{
  "norm_place": "pre",
  "norm_eps": 1e-05,
  "positions": "rope",
  "rope_fraction": 1.0,
  "attn_scale": 0.125,
  "parallel_block": false,
  "extras": ["capped logits"],
  "optimizer": "muon",
  "lr_mult_o": 1.5,
  "lr_head": 0.00799,
  "final_lr_fraction": 0.0,
  "train_tokens": 681300000
}
Each number is 128 + 32 x the weight over its row's rms, rounded and kept within 0 to 255. Layers, rows and columns count from 0. Numbers have three digits each. The size before them is the row's rms in percent of the matrix's.

# layer 8 MLP gate, 576x384, rms 0.06, rows 58-76, columns 96-143
107:126135134148035168145116109099158155171161142122103090177120155143172084125138114114090154115121152140169099124125166101131054142146089069142114
100:103126133156158121143153132173110159073089094069149067142164105157087094117153134116077165115133198147117136123152111174113170126136174143140084
104:136184115090155134122122130142149111070179185143160122124097075096102065081090104140126195168106140044126110106165202049110122142160074072086080
110:103153084190093105127110153112111115106147187093115129155141137103112159158184146119098115130166152157193146144107119160139144090099217118104150
101:166067145141148145096163121150131072098161148094053075133102154106163154131118097151154140128084188172127116088144128182131120062085180144122107
103:114107086203158156123138082129128073124091124129124175132097111133124163115189102145177127153120110142161172158166150111092137079111126067117167
102:120149140105131156120173080160164091156154135084114194124145155093143086125178183174157135133116139138175090149117214082077115123127083080102134
104:056155139166173101122143161134133106166111114152153059160123152059122053102085156120094122161081106125087169116161061123111123133134187134081111
101:118162169135137081134143160129196141149140161177156132139077121104117135121100118045106092105148147111138126146164100102096208152188112110105139
097:105157088124133018098126110177144150162110194134196109134183154090100156156140088148085159123087175130141151102136200175156144144029162167209167
099:088120096134191129114077130142187084111113136129136138210109162144108056183103173092147202185140079114105093124139090147121174067136139176120106
104:114088160139094125125177134138157096135128108098133178139166135085152132110123157126143107128123173132176120074072140055117170113142163132100091
095:127163081158154142098132115126134088156162083097103136170130173145143143142167155180163181108163130163179142118118124167160111116131064122106083
101:123131139146050145145101119088170103149189123108080124103137130121100127097094133084096082157193170130097172103121135159137155175145106127105171
105:113129141061122198130151113078134194097089092119096103139142087132124130148153111117090129108101114177162101129132201158168165144096136056163101
097:126103078118077155101112163083114163147150086114155100092132120182107137103061150078146191087103137119113112115120144109094113089152099098130117
098:137175139117140144174139139095115106075140130128166151197124181086102084082141148098137118071106159144111096141110109165094117166075088123159107
100:163192101128008164162115096198126070125136078135087111182150080117155168117144167079130127144089177129127126127153108124155125089139155136143100
087:172170125164195053108145113109127115182107105165162110120173157190087110158153173131194196146083124111148144127136183087176122103142109147093095
# layer 8 MLP up, 576x384, rms 0.0602, rows 58-76, columns 96-143
104:025081126151112112104195128101166124097078190148124110108087158096122130150145149112125103169112125100179193104134076104166133153122143143144091
096:116133105099132129114154136081187147044142098069105112140120091080130144125172135164194133078157073114089100128109122100134152087152076129211116
108:171136168129140177137122088125112096138133113120110140111083104083128084122069089138106079092130118131164086108104128139118134167072137129115099
099:177160142125115092090143106128132110155111096202098149158111121140172084102149175091079140131159138147155077092128163128131118145151116104113146
111:219084128105098073130153175119154159175156104105128109155111132141109138152105161149104067112097198163161134156113100041153134138103136125117154
098:157131065113106063063128107164093171121183094185172140182136147110174158059156138117094077129129118148118134136103109124067069118184134105116148
100:145165106113132104077163126145126145089160088130093182100116142155111128214113210187133110162214156120122133094115110068125144108123102105160089
097:111113106127193101100119086109123067142204127152128101162149110152149111144089175085103113073116091120163179125141141162119111061113131120185096
105:095160153112144127148148231149159180150138107076078121090156156184142121100089124127136173073185148178078160122134104132174127135078111113133119
103:130171147103072129091099130168156124126133126120154125138152128132126126070147110131112136120154149120129115184162073135120115160119165172135117
099:127161115148140148164172122131103205127168101145156077123136080152116078119137158119033126172131155135102095123075103164109155132084128149095090
099:155167160119107139194144108059159180144102112188124090133105138153089146160145164170086111156136138165129167128066098107090123157162143139110118
100:105100109110125099125147109140150071054092152127121136088182136136130112119168168097100164164157132137093149126115140125118147111086142171098183
100:086159107121192175062116128159077128059093109140174102143092112143137126138112136103143147168096139106150057119157155122114151116151143128116174
099:184110094170129061092125108129073114140117147154083069139098133080130103111135074076097119168125136136119143178146143117132024153166126154126074
095:117147114132113120164104158129114104105130149139110171138153084162126179075115134086100129110123072099169164061101104158169122137113134104127132
097:116138118092134108170174119132092106115154172133122111176175113152097089060066190144107142078099128088112214065210137076135112120186132164068123
104:155113102126129133064098106171170139137135137124155142108081141095111079108118067128130124145129150185131115105135135094178106103141174111112089
105:106152174093195124152082124123133049156128108152170147096139202094123117220101142129153099097106110118129116118153133126106056126162196108097156
# layer 8 MLP down (transposed), 576x384, rms 0.0465, rows 58-76, columns 96-143
102:135150173112182128122189109118125189121117115130146174097063111161110094098090071125137086115169163209146131092100170072084150129148121037082143
100:151071086120086109160146081119142131142130125098127138135089132140123136084134110116171111079053123108124177165171173100156155102157112114098118
107:130092171116150152203145136133135166068145114231153136105094121164159123165101093082131110103175128149124106094088086163126146163101119119071133
103:090124134095190163075132104162046124137152090044095115081114085155102144138107095137146113147144122097125129103110164095200154073154150161075099
102:130151127112094130192159139172113136146166141146139157123158108156184115140132159125110086113125130121091130158180184136134100143132116072117162
099:095126195134125115161120140155154111190076133138154144084137177085134134116147140116127112107129084144125127111077097154130128089157123110138110
107:147131130131081162141135141155111163160151087119133155139087151142083135128100159111180087148176144106151130131086129079119096124124115102116159
099:164058122114070140145136135105111130100149149168130123105106196139130153174114114153149119096131134122065093122174117164137108126120140129144137
102:105139173169121183125135132075156083075152169096135056155190101135181105186122095136158129136152120125120068048154100165160141140135130132111177
096:126161090135153109190160137177124123104134117144211075121090101123157098128145126079176040132142214172139145103126116079155086161126177237117090
100:104090107159111107109142141165113179186112128149168104149143108141171106141098133140097143133189093129101108166100094146155095149060109125145088
101:114153142092106087136144070145115150108120142202144130089167190178115116100080134111135183185155126171144142129115144172140118110134168090102135
100:169109171127106078103109086144127112086094165123105134141155097167085155109129172109134179155146143100120116060118149115082132129110105125199182
102:121155146085164121114168174162157124096183115089061142188095117133158103153108078158159125169128061116115114139129123148150200157147120112167166
100:063045077148142128116169090139151110131140115165149106105081142072166158139125129130090095115196135113144052117090108061127050143117093137169109
102:128132125179090125121079167105137130118055158060118113109167149102098129107142120168197118129068103150091116133111076080122142143166154111089186
096:130138126122144130160163094172151175080134109161123111086148117089109170170163150142188108166187159124160129117149106184118210108156140124142095
101:147124172114108101070106120132105078088152127091156064139111124138123160145115103168167113095140130137113112137152153106103091155086128092155222
095:091107114079083083156145147081181098119131124105102131087091098119146163156100152121123068154130095127106129130131083142076152122157122125141129